Each number is 500 + 50 x the weight over its row's rms, rounded and kept within 0 to 999. Layers, rows and columns count from 0. Numbers have three digits each. The size before them is the row's rms in percent of the matrix's.

# up: layer 5 MLP up, 2048x512, rms 0.184, rows 1441-1467, columns 256-511
# down: layer 5 MLP down (transposed), 2048x512, rms 0.134, rows 1441-1467, columns 256-511
up1441 099:571572479472521569523466506500484635496486519509573470481550450577503479421455526507467490460472465584542449501396600566581504518422571529492525538513443534600482613456432439438510446470484535511478578491538530439483488506460539508583506481458634554438452509501445560488398407518505494375472406497540421562482549533549552444431470471503426420487528569533530483415525422488488576435476560554460388449450527507487615547461430506509504492557545462502402532458457547626505489467468522417506468497545558462460468490454460508483372512455463482445524549497550558512410526484545492552505507488514567431520522430460488499524413524506430609454492465522456453455492482449488464498491527467519583532492435447476565443536460409517485529496528456560485535419459425491429573436493583
down1441 100:545574582417506581592448474450473535447476484456540457537503466412486426431556478456415450526473408616533426543547465524538568559492502511534411509483452511406459565440480480569543512449521458546478556446525544413499524615516580480441491378621543487501462556434436476528441419573491463418474462463397479500562505513500512560457541450482405450566547518470338477519517489508556526526552439444487524581485421401528597466550514470536541435494551483457541450502470539499588555590480405510420532456502435479473431548453506461427442500479481539589537490513557423529545576453450455586511523489512448529552467439499525432426443437509566513463429475436543464472464533466527441525555448473467536534492520504450404541536545568464499552592581449582463525493463534516501525475494490
up1442 095:476544525531441510564575516438513482530527510555504528542589512504523470463472497469583482457554499537539506544554468444413607493474503468407488462504452515461484464503504473513511523489434529429447520519454368472578510578468461462498480568461513501465429473484514461559471442431359458552457453608395535481436487507407417452511526408472514435452507450533443449469593443506527501481500495492526511465507489404478543467443486538520440463495496431443460431567502601532484447483452515487576506477455525566415627525519398524481427488426511482491423413503438433521496468466488532492544478446442517509536466549388463567550506544534615528479555505466444546471557526567493498458431491550560477452510474417484404616472466442586564518474544464431532498403472361389459564480504588
down1442 097:475500431514546456554481556490425402387524459521476548526491481431448570504540552587426488476557512519425504522512458433563423433527469579485499504508487545534520487505456545466489469559515572514522429535509463420398465463554459470523403581588544505465357481437471564464517622460468480534447537518602430472399511533427508532496586503519436449406488460575379405517508528606505515439469486521413399503452494478547515476476497459422571503436553460442485498540493475536499548548619601413503517443549386510481525448444495486459445430448502449530522530483503541490533549496563496568474462538523513490491558460461388502485536515465479461505443395528464595461558495529519532512462443574495541472574546540595538632455613617617570512479523505414492536574431487479561601459506497
up1443 095:415434551473593430486572460503565493483447483441475507561544537486568502513457528532584465519497500498484479483455522499525526516493448480472513473474480472560443546467534460545528364396505522431490517494560488405456514517472466494505496539489513441538488456532481490585492519457592546535538541520602539499583516464541494537531485398430507500521435435468493494543541490461423528532519598591459445495529454436510551426511565507585532505481522431468511520489460556518526533550488537441402445616534588568491510567550581441521499516498509582502402461505587515584404411435415444467628422483552625452500530471560458545534498517476457466488426500533571499503520518446551465492500520423476541484475540547522457472538525553503511470540573407410510568543394456522532432480553473
down1443 101:552492507530550510498586455499464515455524497512505447531491526503575529503534502433517451560428564510503589559452436472502476366449530466390454507492457567502510548516447407479515500530495457497502426598473557457504516410457590569430523523541455536437532517471435527461443494499544496555526432553645508499478547537481572524451433466561571494493504456537484470505610514455417520584478555408500508430527509444439536443484612620504440465522430496450545472503450490595453408476566403474633533525479547471417494422504427460425434552547552489538407432551491554511570560518539500496520600482532503548516585487400510478524513558533409500493492558517542545548493526413545523467498564526561476464619530617500544477525533583436578543472528515489481452554521496507464491522474525
up1444 097:517460523538516421499531532489494381548521505515504486547541571537471580537536485423422531448536426487546517573537437461573474456456457474530459578536422471519527504493450517529498564468470464578587514475513540455497464498560487449425487567511604422475494537453442557524500488432458499560488582534412505525462564478582434468394509496579541498459545608528501543419543473490493506566446485454508597475554460565513501456475508490557487617552495509580568460494544491489510509542493538447477477553591570514379441611446520469531419476523584493457470511523528426429454512490450565504509540412456436471438484455397457516501509606509529455482428508523477427516459525426640555465478474543477453489481569464487453587539595482395480447496515462504489532503468525627535586483488479
down1444 100:605527542479519435504540548516516495514543350440564434493430514522536633518576511530505396537482393572533416471443511486511390447528498567421420528486457486539520504457563516433549543420428518522506449487624557543503407485462492507567532504576513508522516550456561508558439465539543437540461481607520442425514469483501428426533549492500497510488468521495491517447487468502543521452580464527447556443493489459535481489490469574498593547380443427538581487481532479480498517502415515525434531477559557469408377633477483488474481476585468415500476521476504518508484426566468574490462496379539436493505494500557491498563497619532480429475449415545467514585470500491449473542519505538505443477524490509422414556575475567417507492470482535484461516504411518624447546577509532
up1445 098:480508581520537507460501538452560514557514454489441566512589474448534489572445505527520508478471445496451525503531471555546481401451535547507449472329550534427503486535486442475505555489512520581568497451445497536456486501494439490481546551508532568424545526600578506428462500440511461511577415524435483456502498491471472554364506587418460458480467539479455437560406532547508473471556600545485573518485546417589453496514496488533534584532481560513561463574472549477501407542504422506485482507541561429566497402455419517439515568483535493466511520591428554514532464500500438528500540444571512367495468537542426526520484521515490535384493557572476532511474558519544518559488489473551527419544508380510561577527523499541490440580493470594563547428596550481590460494424479
down1445 097:522477467443499525457532463609504521483538506435535488493518618566613487532494458547477560441441512478509511440490411521596426392539475517571383489422555519481431462504579535407467549442502465515546442497462542532510466578462472546443480442510486551493465464524508467444460425496478523600501426496557444502430503501427537570488449523412529447509455543505614427489510544510587467501568492542389525458495483544577560466527497489553585423515471513474452433516426406518463454464467414532548503567498542476501543442468500456388527507526473488568525512586442571409562519503528532530495541458438579622520486503511470461483497485481405454455508474587440443563535522539507537506595493478418383538475583446506407529564538420601595441505532577536466562497492592563566473491562441
up1446 098:518438507486474586501503431423507550483532595572512527466512512514552465501481482439458518514513462508602518526495522457480445575446527497520439482451528551398581547440534499478528495516473450460440408506482491500429411557524472548478454509460610494547491502601495533500510591531470478485477507494565493428534488540468439498479438410542542560460468546533525521537476468474418507437516528509476469411569522584493507535504536510565495440501518434428475538461479511445578491512481487537531505501473446545515513392411564551422562530477502461545518440420581435504507513552531507522540465435447503477540484461505506492472490566499485514469505458559481441589554446606513397444517523532433480425530521587536499538538417490557587446497519435461451567463414496415550473552457525
down1446 101:425553521519463478448433392484470442507537595465543563474519402508524473458590460517493566575493577479482483485402601553451480596413432530459482585581524490447534505562509597379550557513542532478390445646526482470404442586453535576510431478404562487577382404560510477478441592516561505514505491466536472510517428472465467583522502533518476400519542550455473516487428536546495460473526517593527595526450544505500524513555566515483445463469512422590498503551562454491579419453552566457453404527587509579478483524437429527445481488432457538494497473434550488534584410625527499442502424456449449465531474555451515521446522566487510536536495523427501534541538569571520459525507611537504547486459511573552542461511410471491502504422530503455521567496432453548463472375472467
up1447 105:486509386455448567447462529464468473493526428541414475532532571525572499451541471428489407553418526444588526452475533515425530501514520494551530404495496512425589533535462463459578524523430455522468516478439518525456579482484571545519451361484445516514489519436603506517499487482512535446451436531496440556488501466471566521416456533490505502520434424485591543427463488534410521534528483612487468439575499489483470456529427482549524432490518558547539477510501461477452558468508430544543540526531534524477518539430455392494472514520515440478500478526455546457454485528486419452462550382469410472556500477563530507452481511521586524496478449515391486420572602519502509519465493460499530425525496456537500489559503523410485504557446509484556538494499453640570560372470544
down1447 103:554579448458528525490501462547530594603476475460371494529546437490561550502474415449373478532412500481430521531472455522486570453523481516436573497517475471455523472526454453457521545547374531478479504497498439559498518470484474537494536442631424465485571446569560456488462483521522544626563471439465461508492455491455499534402411554577472571467496492505552432462550492407489517554542572493421457506433468517498360465537486485565521487468564511548568527476419524509497444510467474478619481500565581615457531559461479472516500444502472535441513430592465398460446591531461454522501556504496453519456478544492602473532514523456441516414483504511437454413548493510568498531466504488503576464490477479428551481527555496545489505528502482476502426525467432561478479554497519
up1448 099:631431474488452467495548371532459632545591546507521493461512478533504550565526471526440508508431491435418528510573474492460458520548442483506503535520551517497478495493486493482457485612490539489496420503571531549531609504549466465444431447518564623486491532515551519396547516545594484477487550495555458479517527501549481570551462514376482489507533458461427450506478501523579471500481513555498459352500471539576473590510516503487503573444518487398449402469591486511486548530566629531560487447513505422499427566544493467444507543417423498473529475551520562463462586602497434577501538580539497376418549569544467556480614556513511493496445585450419482331520514528600530408499417407519457525528387479419465476469500503590545499552482560410491488422492473597513345462525532
down1448 100:502574498566565410450448555496571564537523417371525412523540507498474445529533499534550512530487476571539573488602449475442570526585463490449441498475515533529505573604564493517598423513439591543502592461475436532460490504505565550485547510503455468500498475524515424464434528492597574449454527488513533468558467506522500433537471473466523519507471498464499619486537445528427485476527551561418548441570557472565519449562521484523495610446501499443465564465502484475544548461456530515458524501419606555478428511513536464437490551577520487509459452457547458453530501498498409563395371481428565508388590468551565474420492472410465545498503467513543481463585546451478499463539502521432511491439419451472493411502399550474474492488524500448433503541488487492463421615524495
up1449 101:568490510509537456530502610498470567413493494400422440494507474519367429514614335474561556495590500515490461446472435418493446456486407606487477504579513617510498445488518558490502614493527514473466514537536453489567406526507542486532479502499496528505459539558521471492524433528489538598497456520410493437548537444506520526544542501507539487562518598481563472537452562532435575470441415445535514540426466495536486456586498568558440508519507553456529476489426568466558480471450496434526526612498434496493544630499482500518567455507499586566446476540479558389566541441534529430476478501531476485449570458473491501426523556521591518461480501443475557512493571504574484423520496496484430528502519461585499474511511531466463498491507408561531444532419516553402560395487457
down1449 101:516470528447464495442463465483522493459532575436430471531552558414508507594531543520540547576583518447529507509496461392452471408565496611530391536452526516422495419587543451589557488437502635538435486508487446494478516515550484603462492469542426466584419510511472471550488524514495519543441536605485453511533522424583450512557517561490584494442450550390450496520437465559510554544500508486506545535495420561534494612577465552588475531518461498475487430480507594417490440536494535515475512550574488546497585450425516397476528458527437532513604522533530530532545500629537486449531464463522482450375460490490425540477518485514483501594541515550503497533418571471543379583426524542394517446424498454480468426527528507511446446479514493516530541489551532481436548540433503
up1450 098:513545503561566482442347399466548588524527507522567435542546577507441476486451522462465559537466470556520404497521531541532419428445468460575565419525467529532498454551485505454524513536436495475479553592452522412412535538543418479498473424446566467454504614514454545558445480512532422502591522409486415491522442590492454509441456445480479414510547358512579517524465564485424450546498533512527457489469556484475464381465466523520435498484536556530514538559547476488580482515497488440519528562448539459550553520484505444603489551523506491619557551511524543487566578520471488502515487531541454561514538506480479546514597492570608465525628495442523548504426491492474492516454561523618488625495490496487432471606506494575430527485488606473489508452413525502518530472520557
down1450 098:512454451564489541480549448571441489544488519507518578443565397495466501413432515473554556476512539527507498537406462540505472515540452474503471363558541445455522395575487525519578442506492544504444537510437483486523453448566469561441449501543531516463493459544570404453561502479412438494517566482476449533492488397494441577493481526502467526524426572450517490519575482525529539571491586531465500530460560554479478551392532415503529455466568526534487512467480471463530471495578603446393636418462511521597515569428551506483493491462516481605544488531529515463496538538501550466513566559473483499477581489459482495402442520453469633482543462435545566607461547473460508503545560462477484438486516500467519586503449537495491449441544535532432438494476580473518429480444448
up1451 097:521498535561432516515494473523431403439517407449477488433457457392590443560456530490512569498544438533576486561540479531502452445603414487554504600500507469552427484568524568485574525462493573526475414525443445537494542475517578500532524504517576525562479509506478401519489504455511551512505424495530478500454448411435621471487470514525418536564546422475477461467501601516567536517429563460467499523450497469585481576480535553417475531505515488460533553551556423523511489488472429437428540532502514550370499489483418450506530532482476450444455447523570559499538395605460486522555524436445544436555520632411514465413493471533605532471560536511452610517418468513468595508394452416451596474546524421459621464428629521480522458560518475556498475461466427490563550413480475
down1451 098:544428492498536628569497519458438456453469535466462517508448447367560420510527535497535436522526400492553545576478475456501379455462486555567532417448432422578468541471479446509516519473520568531540482460445476468503494479569472559457533543442540470576488538483438520475416492490478464535487538531526404471443628405451531475444483493631574464533502516544493425450483519512511507435427563509503409461493552469499488581441410561594477534498420489454460544432470561484395527522513475515515621490535534466543535468494465549504552523505524501427496433478546474484407554504498512392497483487492550547546489504484553499507515496531529472516488542579512603456531540467578474532412570557384586534539538559415554508578511518396519527428511459583562431486599461513512477525505517
up1452 098:602494515430504501579552558515571515547447436512619416418577449480511459486560575583498559512509477534573477523519456573505494528513482516420424426487548580395529512556454539483510490457511422536438472403469488507586555503487533441491521420518479533480545440432440512520469531483517572559476477461543550509437502466440503433402467562533486531474484585476503493448605524505472481563515561472500556554477405461449467501457560462540556557472397486563565463509472502498479460499511503394570439517490464496508551407507483482494472531596519548564431490491497475489540598487552462442501526472509466514495516531541591461436610529461459407508419397494463501685437508523425422501471471559531557566433519386473434503459495528514511457510538458456580433575494500529416564534518513
down1452 100:523451476502505490546534484565556488499540479470413453535511529550484482428563549440465528486551499489519456472455517431486573471439500477508500466471537447409478469499417513444663522524577541534521451459534455541510550504452542468508438437529435581481493550535519396442495482564497526491536387503510486430559495530433503494513432499519506511488480453470504542578554518509438582537450611555482528469455461433456399486457579515374417550479473594612500511533486525486512483530572416503576573519507502458515553460551463600487452504426619450523484575572383436474470476599480522434546452413426408448502516571450463576465436554518475497518494474549493576542408526484509483540500545476511461492495592440553528481614475574398507410515504533623552560475534472581454482504468590
up1453 099:495493476476556561484427531501507442563584488457567470544542556542468541539484452527503506446466521465478500462508503516490533471489420536493520496500500480519449553459449472513526435407501583475482534530519517516554537602500451441559489446494559482548470523507609593487467532632555529507535549493400529434567476487490532578453568466438497543549457391546494466486529505531479518489580492497517508472522552542512481504444468476529474558433496520557503497602530503526469422427459576510460476472501551593510487543538431459489517492564412551465508455457452413490588492465540489404520527478445466419492454562573456444519575481419511534487426531493543501512466612366493491393477386445449541493500489557576479524551422509476604464454376559489435480355524511449491551484519510
down1453 096:584431496570567508460618519452462589507497436469408524426472520488586471509505417471491501480541444521544503474529549487613463433479489468613489440450450468440436516440510465498543494558471571469472526440467506589569595476487457548572453512484421595530461432558481538504528458543488551408455492441374491486366503487524438514547556415433471443447539456526518544595583477511503460481504421478493468502473433518424482518462484498435402559504542534532459423481453493508547504483504463481468412419500549582514414482422457499478458528508403504522375474461570491525598458493534444549524578408543523493541436527492564555476554469511557525496437498482528489498472482482398484459493478429506619528476470597540504442521559568481501451565461576506468474506480563486548536523573475
up1454 095:479569465386385514520500452545511485533514525520554512502546459578501595495497568446495495369526515559545524443501399559577432492496499464419633478499505450503460523520499550462413588645385440497418584506483448491501406475588518448492370485469380472586536499548492529503422511489551502573470472546493530559579487501527503404467462482529535449442503454520525602515470615508442499453477509495586459492574430528508452461386563552494435472518489489563476506548505458508378486486520457466514495460504440573545526475489513489405588483553517550501489482529521584524447461501437555454445588485461538445538461409513491472480532463417397531422479513472510570509516564432477507465505520464464558410542474576451570521511464484530601516450513579509554468485459470484502554631496508
down1454 098:421478521462479443501557477537605525495571432552529504454418429448461425510532490544485522499462477445496467524522522439489468462501489462561483522475452543469433466468614525460426631504478439554485501447377433449441585519562550495497423578477581540538536505581408550464519489536521449501559398509451576571476455454597556510514565587525545587533502514500491510469461588442501403581548465458512465522444447457425457595430604502506450457558541444579516464512554453450420507444398510470501460448514418474476532449507530501458559417435453594434557486506518571475418463587475479400566504508506487503521419493491445446501500497518534476505474529438550542432458417459449419493510488558424466451609439596517464530561462504435443491501511586490508579495545500532502474532495518
up1455 098:536482484373563462505531573373467580543403412414535534612496560464523448531538550526436457518543483498452460542594495533544461497472437524477528494503498541450467598471561399518426541521413498459462457541525493498447458504475482527497503422517452458547460457393418491522479607494542545485503480460535486525545502474475463560495476410559461538500459427474450550419573507434550565425456525495498468516413545456522426574472491602551410484413507510490479531496588496488486534501479532541596499485457447523594521527537479426544490588479548438553530461492583448482482558507483481490427518504509477484507537547605575491446427554516490500494388473528585504535485457448513567448480482465461534577528443511527485441477480445530435513493591475589430452535530543493444470400511500
down1455 097:504501459583534559503537487507458476499460448467463543482448538593617564569537469514509562540510556500467537489372463466482453456424394476532525507471492417591405465495507497538488497506487494548506563514543396461444492512604515400572551578420539526471562437562492425529536507492483509593529490529537405539511456466574506514461525543444432558562543378439493568473499484547608532507469505542550551515393533583504456547452543443501481444540609451574543531565469367486607466466606531524541543458475505571508479436429560562379502457498512515495522438478578468457494485534549538562494401543547590492499543439554415469523458427540553495471506403518439450526543478614458512509495528467505477464457521489495506491509470552548487400498552572544549396509518451469519506525515480
up1456 095:491493504518507527517524457552478468423495467464540546601607590606459495506435539495591563572470459529554442521409487504602503490499469519494532485508483542574490552505431497529542480539497506471456449563567553510525481471474373493472507496555427540543497454544456448517446500431430434593450488504446451517517573528509497547352519493540467578446420469573498514466512538547548569510500474522594459541510537546451532405405475458422499430567516449509517478446502456563492402465507484493564543580497465502541410492537546484501482493553433447476525494384521546551478488513469515515525545532416466417490444529454551452431475477539536546489547410464506495578603370496504506515489470507503407432480512483540462442446531503558560420596502458478490562420382504448501481512555534
down1456 101:472501548427536570479599542445509489403459520398487491534489507483457516515415571517536513571549534473426510463475533509551533481556447501482532511480544516536549543560483474445401613463512538552477477486521548424419560495515447565420414518486485518482565448436549492547464550444513480487440475388530554520494504518452595541473522404642483514525491421465491451523564519458518508439501452486520547544504537547349577436466543430520525532463570566492478444571537496399493424481456565520543487510452554478390473483517580446441561616479506527577512520560633488494497492428634374453540496485493491501566482489492414393540485572568591481512639481508465493547495442493505561552505505475514442442467462487406485519469470485542501529467377516505527610523503490454449494516468465
up1457 099:559487565418450474463430557423507427494494556500495518510515567552485507593567447553470578513481558532548481525434575516563495426416489452476477482475455493437487508526523514599546515522509541564563535553517454551537586513475523541495521499571505554350469434479541507523592529506478439503470491534573492513510471501441551447533497440502489419455529539533433528576526424537456476471524508537540474540537485561547543505566444464477545564584540442543569557534543456500456568534517492508482497507524460462470466529456519420499519508452502545527466526489472496507515508555400560466507589467557540531516524467548571479454559478462417457484477633459551533561503520422441627491451437523517499539536556482408597561557504496453545484525472449501395438481470530426478402470494565
down1457 098:526491457455384520471498461456530480591534517554507493406481433509501492488550540445542566527532515413514508362543471441580492544465579523528438417446455536475495468605504462518448469486512546493467498534481479436458537494403470529511471437450501466477416465486576497482521432485584476476448442533598574518495388458443507562421498579471474385501424458537439576424432473407456551436523462614503557571476480475423439534544490527485545507549612488527491378507494430382428543565422439497415480416472444534457456568541474490527454527462559647577471492492463478509525391408497494482477477470553529491514423467587530421580413387475546543470558538490532483519466488546544504486535497498491404547479537454429533469449494545532497452545480515561498502493522479451524504447482506
up1458 105:433488467522479510621490533563532493634549419568464469543509517450504492507484514550574500490488456510480450441505486495505538505500528562529499474538449523480564496445465538544530537622516440432522413528422490489576505507458584416526501552461552535500462442530442435437457599643534549500489611528579557525563471554554471423608542567360467489470477483453418503518554528458414512489476595535526484495524555516471666498507620521390484460480439456537417504511511478446578422521523491539571553423434510561441412568412578456435538580491482462445499404461488395419545520506483458488483519489443531500506556443437499444552525479544456443445526503605572545540438536509399472539474497532509463484565405525530436552455535607526467500488522499481532572538524490457513560430475524
down1458 102:404530377460484464451442555585478523538604520515524479501569447519605521558550606512556504352521551484531502515491525545538555546476446562501429473561487482521471375453467507584470452537538434536536471551468538574459440516442474552531525482545551545533542512505459490481486497556521502535426537556523609469479512574547441486573502521421490480541496393536510496500512501412464462419526477451498563504509507521542545469528492482469565525476489522380418475571529461529586444538461473492576455396461516596388480497398513462498463582520533502512543490517551457465584556451448503550494505525483413452535465499490484492538365478465503496442445552484504448518452571495607507501479411477548497611445407546587469529492522578511474498502407548575472636425488467483586445526427581
up1459 100:570565527457523479488552546489449606441525508532503469509447408557464497503530501471521517595495546548485488531463455510423483469432480525583461503528545406457431554557514484538522601573542560582528529445466514535485494476546498488592508559556551636434545504544506418505510516527374454540467534608472527541519482527464443507488501453516517451584479557519547534507528465537554381512491474442516567512517489533407462528526381506560506475490511531484468467479514410451544607420468595498538502465495511470516454537452483546432439503449409422475488581521567504437518467535445501460554552484509581445549533553557595609462506496465489522549519512556552522435489484542544606552460562556437565485503472503486517514514451412432486533486522460489461466468531531429484538549498602
down1459 100:446537491447626507540515488501518497415609462471489530483446428456443491562527542473490492492402504563472433503541499535475458473530548501484480422464491472502454553603480557605459494500558591559483506479544479481467496437503551572455556588465517547432520455522373478484534418514505627497496583560538544540473386530422541522571431549534507535581508481397603416545551430439510600431503509439540540546562462546478500532516538484419546475503584484494444428508539595485535579516574561590430502507485479490450512465447518518501554524550457479571528490616475661499498475491368451493526539545482553496571541478512499421533516563584495618526472537590520522431524574468570407535394512496490496465532470484405522473526492499410471502502491506517575449606523511421493464485531495
up1460 096:521491522561485407451472545415492514411496416513463519531444507454500446487431469517458470518416465436592524433449524583473461496369415526467468566403519475524509482663521466566443549407503475529519516421575648472488468392409552468499452507473527517518552423561552585477600497509518485551524543524442501409446500520497506501490552408517503519512465534540559567553508532525489586563609527547508517510522561490521495466486468471468496496497536498529607503593491474513429446483508558519487526526432470490501595550408478552539452499480478461537537500452399497477583475449395542482464478496434481523471475547364518497475496439474494408525623447581575433454550449595483462576537475464525600426473593488496552474455511529452434452500482512439519467489431548538404608489571414
down1460 100:431528499595453434533551576407407560631479467503429484581494548498523488483460517446436484547513496469562499368387569602481491507455471501526542594436547599566449489455483483573480468479425518503498492444439553453523468456467459478550447436464565489443574503543385657574521473448590473486499480506402408480467479452464435530471465548502531494519454457498494522599514478476534543608516475456588491496492498548493446487511408566557550561539447503539411536566569579463393509490558525539582534493543580474480490491511532576562423559358485524459531531522572450529595518522471446516507492472538598568592570530532529479533551488490459552349540514509427504494562405519497527438533536490429558601423515471538582519487450440446417459515466497458495478501476459520483474489475558
up1461 099:553544492482552520506500432480563519506542445458484510508488425510586551568536568501432571499523457482481428511361498637588438494575537428595485548438504556482453510458486502471520507545445443466499462524440558442482498411490582514401439452509443524487579518569512498474518526570470546548447522522497504458551590539582492554532464488500461462528549503535477530595498482500482537437532532450483520469392457488585490459518431461559613523528547537519503502487500538535491469522553424512525528536491527618555476429552551442454469517512545455558512596434559552376501535606440514494457560463554470572414423470432471487557432503468594530546525590420441399542463429480451498508475562433458545552547560491544441428417435535528474532604613511444515523581573520445526611484553492
down1461 098:519459435519541459532490499508501497428406533494538528480564489456627544602434492493511500416504467477536484497449527484437578506531589440542482507489516513467495463547582428481530553449594565559565581463650552449548518505473425500520529536392489491486531541593451545510516541429510525487527512485522461473483539510524520508609483496474526483548502584499479496482504560521447423471525387439513483461504489463483467467475373458494462468483466445517487498577516431528436454495480532525516447413515511403510487515455517496516573487524381510469633531486503485486535601471603441497571471517524498475491507459539499460431456447560542555546522425552444427538507572502514552534546411464561458503539412579508446511496518565442529522484560494549476540459508554533488497545537517
up1462 100:480622485446488465528514480512556480452481401408573314430486464525495506453601514482503549516471525457446586454437486527480569517509452477493510490461438471489534559478425449449583526512499559628484498385437559473536528526490433499538545494537474551448412454474590474513475472600490502509571572495404388487434497515578514572512468579460402537486533467528500482507513477531490471448542444513522576563504434577467417497609530504442532485494469481491493391391581469443461487578457556435530565468592532582434527323478478397495510553514517541487525506507485489453501462485546546505433436494495545505411526445484492438425465476393456519548497434508502536522395432570459459516458476532421508597510462496509480473564493531492504585470515508577540419496485364478549466449414450
down1462 101:590369426554487439435549504433507495446499505497537507476424432592471429470540487550411496474481497587466420477511442467476451548489462587492493509549456587561519543594494492592548498456592603489552562490520502404524532484492459458516582501662447430496420502641380497492483467530481482513532557512500516458482556562577489513442472613466450543560476475440516492467575523482507488487539555504567490549441458486516391538499442437493518578445502580459545507467514432421463527450465400539497472485507517605464513533444574567487525515480558497570482529554505550483509597492422500393539646432492471537427416466491529486482466475505523502477464571513561518534426495504477602575434527446553430472501606509474466560508410467398546517466509486535533457500509511517552456491511437
up1463 101:457531528557516485471518505506429487552496459494556379633399516481515508478497554414577506497511507489484460560441514478447533463465491542380504517512450561481482513438478443541483587543428484503496449482467492416488519516465508477494472609514440519499525452479464532519504499482459508420410536451509437456552547543558492445532532505514490510422518488443543637561434516467525510482499477446533417484599587627499491531441601507420459581516411612437458547455419505514505587455479407440540475528503528453498536588610558543486501443472455517522647439524547536473431481546538517513478541477509497411319445515497476471580579501503507497563469467507420643545471565477392423578498467538557507482565463574433522552489491536445511518555506519543469489492478518478549497410573514
down1463 101:497411562570497550470488548495492506533476544444457468512448442564499524482512470499510444428498487514552448452432508448538513519457496492506444489524550480468555575459520514397582590583533544528397492484468593472439524428535463413565580567452523428548605476448504547551456549486442528477389529399557429452470502451530532513428480537514455574439460488513615569560611426537458479565478451520558530576475467493421446546486427441513454529479520537506440544505624603510557511562484456510524466556586533437525515512499485482458473535461550600554590573450449424555518471486494446458508453443444504437436326571470603400571420518451394490560473408458444462440443429550546553491467497543512502472507487525419492396402486471561468532499574489434518534432490487513514532472555514
up1464 100:442475430544401463518541508495479567554543452422491494517575557524541472540518480490502453431575524501475397513506554497489492484404581502529505567551453458547502497451462449541536479526571567335530440516514540451508444528469448465531493452510544476448419455558531540439532476476482449460601466586538525508514581504498518470417417474533506536552586548488407512420500534493522548507479428466543528548532494444482403557511483543492471511533508519475524507548437592535569522552531446391435378453413514580455534525527494523500431566390562475489469447503537506521513508576516529495524486502458465500468509455495489465478517543438618503583567528523438481564544436503503399548580535535502431468475586491528479528503522420524488490512544515457657503555578440475491475513596488
down1464 102:524504506539496571461413388510486490541579562454459476518546500535597414559502636530408468488536497441428523401502549520523504526520496474479495482549498479506540503510526432544481540475467486489449465565583483472511442607550464472437447503537552470419502519370389458546523455527513512397521479487444593537455534499487559521448522488493515408612434427511499483462533437476508431539378456533545520454627545438465434577544523518510574524475479497538504464589523558514500514496476456446465519533610392450531471509456412447587361592460536551470470551567520473494466528496535539484475530630548443418591424559445548438462444599459500554533446475540500487541542442551537546534525523534550437535577556500478440538479553499513528515574430520435492421479552477518545553488489515
up1465 096:473573517464458517555525513523469551502494615463529543417472462469506522590479601490494437432594522488447501466550505514527483477497562498429409444515456589462490477604482496430410483500508496490491537497509463506410539540511515390430512406421553561500571481526541527490438442546541430453590461550513486571605545489492499506439468431535470530509525508526517559480459491550446563551363527580467411452478592485477500565520493467536451471463428523580504524523476572450484461546442525504496500444581516500437450400472516578422538578541508422420499486455528487484510492375553565487555550431498571457448580453521515602450574596534578542579579529528508540472382491535514574394570513448463604373497538509415462417580536484431522472607512532488496532618472515496498496584526503
down1465 096:544535416469466466431502470562503546565442511433538416468410432505531532532488564478425536416536447530516496562524528538525499584462495497495478433455478504522464507587477521589469548550434454577475487493481505392498454578507494500439452477493500512472518539550441454466430519540475466446545487465471504537525421480465491508534541448518530545516412454478586561511521563520542484523465525435427530436505446549473422549545581474447503530500400548490544552559505594401564583378556512364500526521433460486489453522555487501507466621533549480538517561499553557585396529538565623462564406546446536485518516554468389524558421500479539509508471527589433578406571416590445504441476417451418438474489509524538549485473492559517504410547540472582496491513466452508505488525565463
up1466 099:505490459518539486457452470592401519474483505401542547441480502529471540483519537484537534465536454564542440537462505550392608488509599510406506546557519465476523485487536522549517530511480460465610448484567519537521410531468505446544430482565543575538539474375616581476439473481476470525526539518559521503446437409547421526508478408529488450495519547438485508499449562404488468509540448484433460505398541640482446469495494581495575487519518503430508500484520565461541387509491533595437544518443492569512521491485373530527522456471525519521476467466428457497476537504487490594433493588455622569649447484512506537509522597522457473495556493532519551518483503565570497456505445438418505442591455471470476621564454477483453547487572416505448489472505553539575540349613446
down1466 097:519627469421546452506405529489555417550412530549511504483514535430459483514586583433474572461499436422536521494478517504492380534505465669468515472521523508553445496571450545536525442455482522463469539486508523461506522577583452446475448500497577604452521523519444485511525456483490606433518463594561525520438540510502505544444581411474505522408432416485548540527446470545477569496546558542504519453528547484412511630476588463550543528540499540523548505480538556452410509430462340482539455555505577551519572496456564502541574556560450564445464446499540460466550546540512459528474581503433495481507389477449543580561532545548501513533509495541571541537501434471488483474464482529465477466564522486565537469572511392517435570528563442512540487507581518509491492636505482
up1467 099:493427553570538493467412484441472560632579486504446440454497484524466470417483435484469501559559512478461495563525599549565491490555438617501430473565507552427398541551526544457500513447498475505503540512446401530543517552552384467541475492469596435466473505503392518512568457511530467559473497569532541521511524618555509479510477433507531492502597469503520611443509470445533566499520516437514504456475473440460441518441512505584469515495552567488524464504627631503516485562470463560595476534504548454453578495599492606439456534398454516440623434470498491477514469453506435466556487467484446509551534492413528437481532489441463530552575524616571391488512544468460501490514542491481479513505525432436517475469516505443507502517405472495546515573528467483405535402583559
down1467 101:561496485635509507368378442443416506577518496562457433515487473533497514517516507449512483580434519496537494506459484536554440567531506472562538490515492510529538498536440471471599566494482509544439516445411468508479527429624497520474467416460475514446449553529488504576460480448478411471364474535485482497427622590557413441418448490361552528534437466506510538553498495486600544460411496562490421537484518567494486515498411522554446530544427557487417488600550554469458492542521501461570419453572604516594523439584463457538559442532463498498546426489510454472501400532509476553528543513485552574557579462468565498510553449477537593543536623528564495536513515447485526467503513419371484453498582452455458512449536474532473434503543478500500545508539437475481561523534421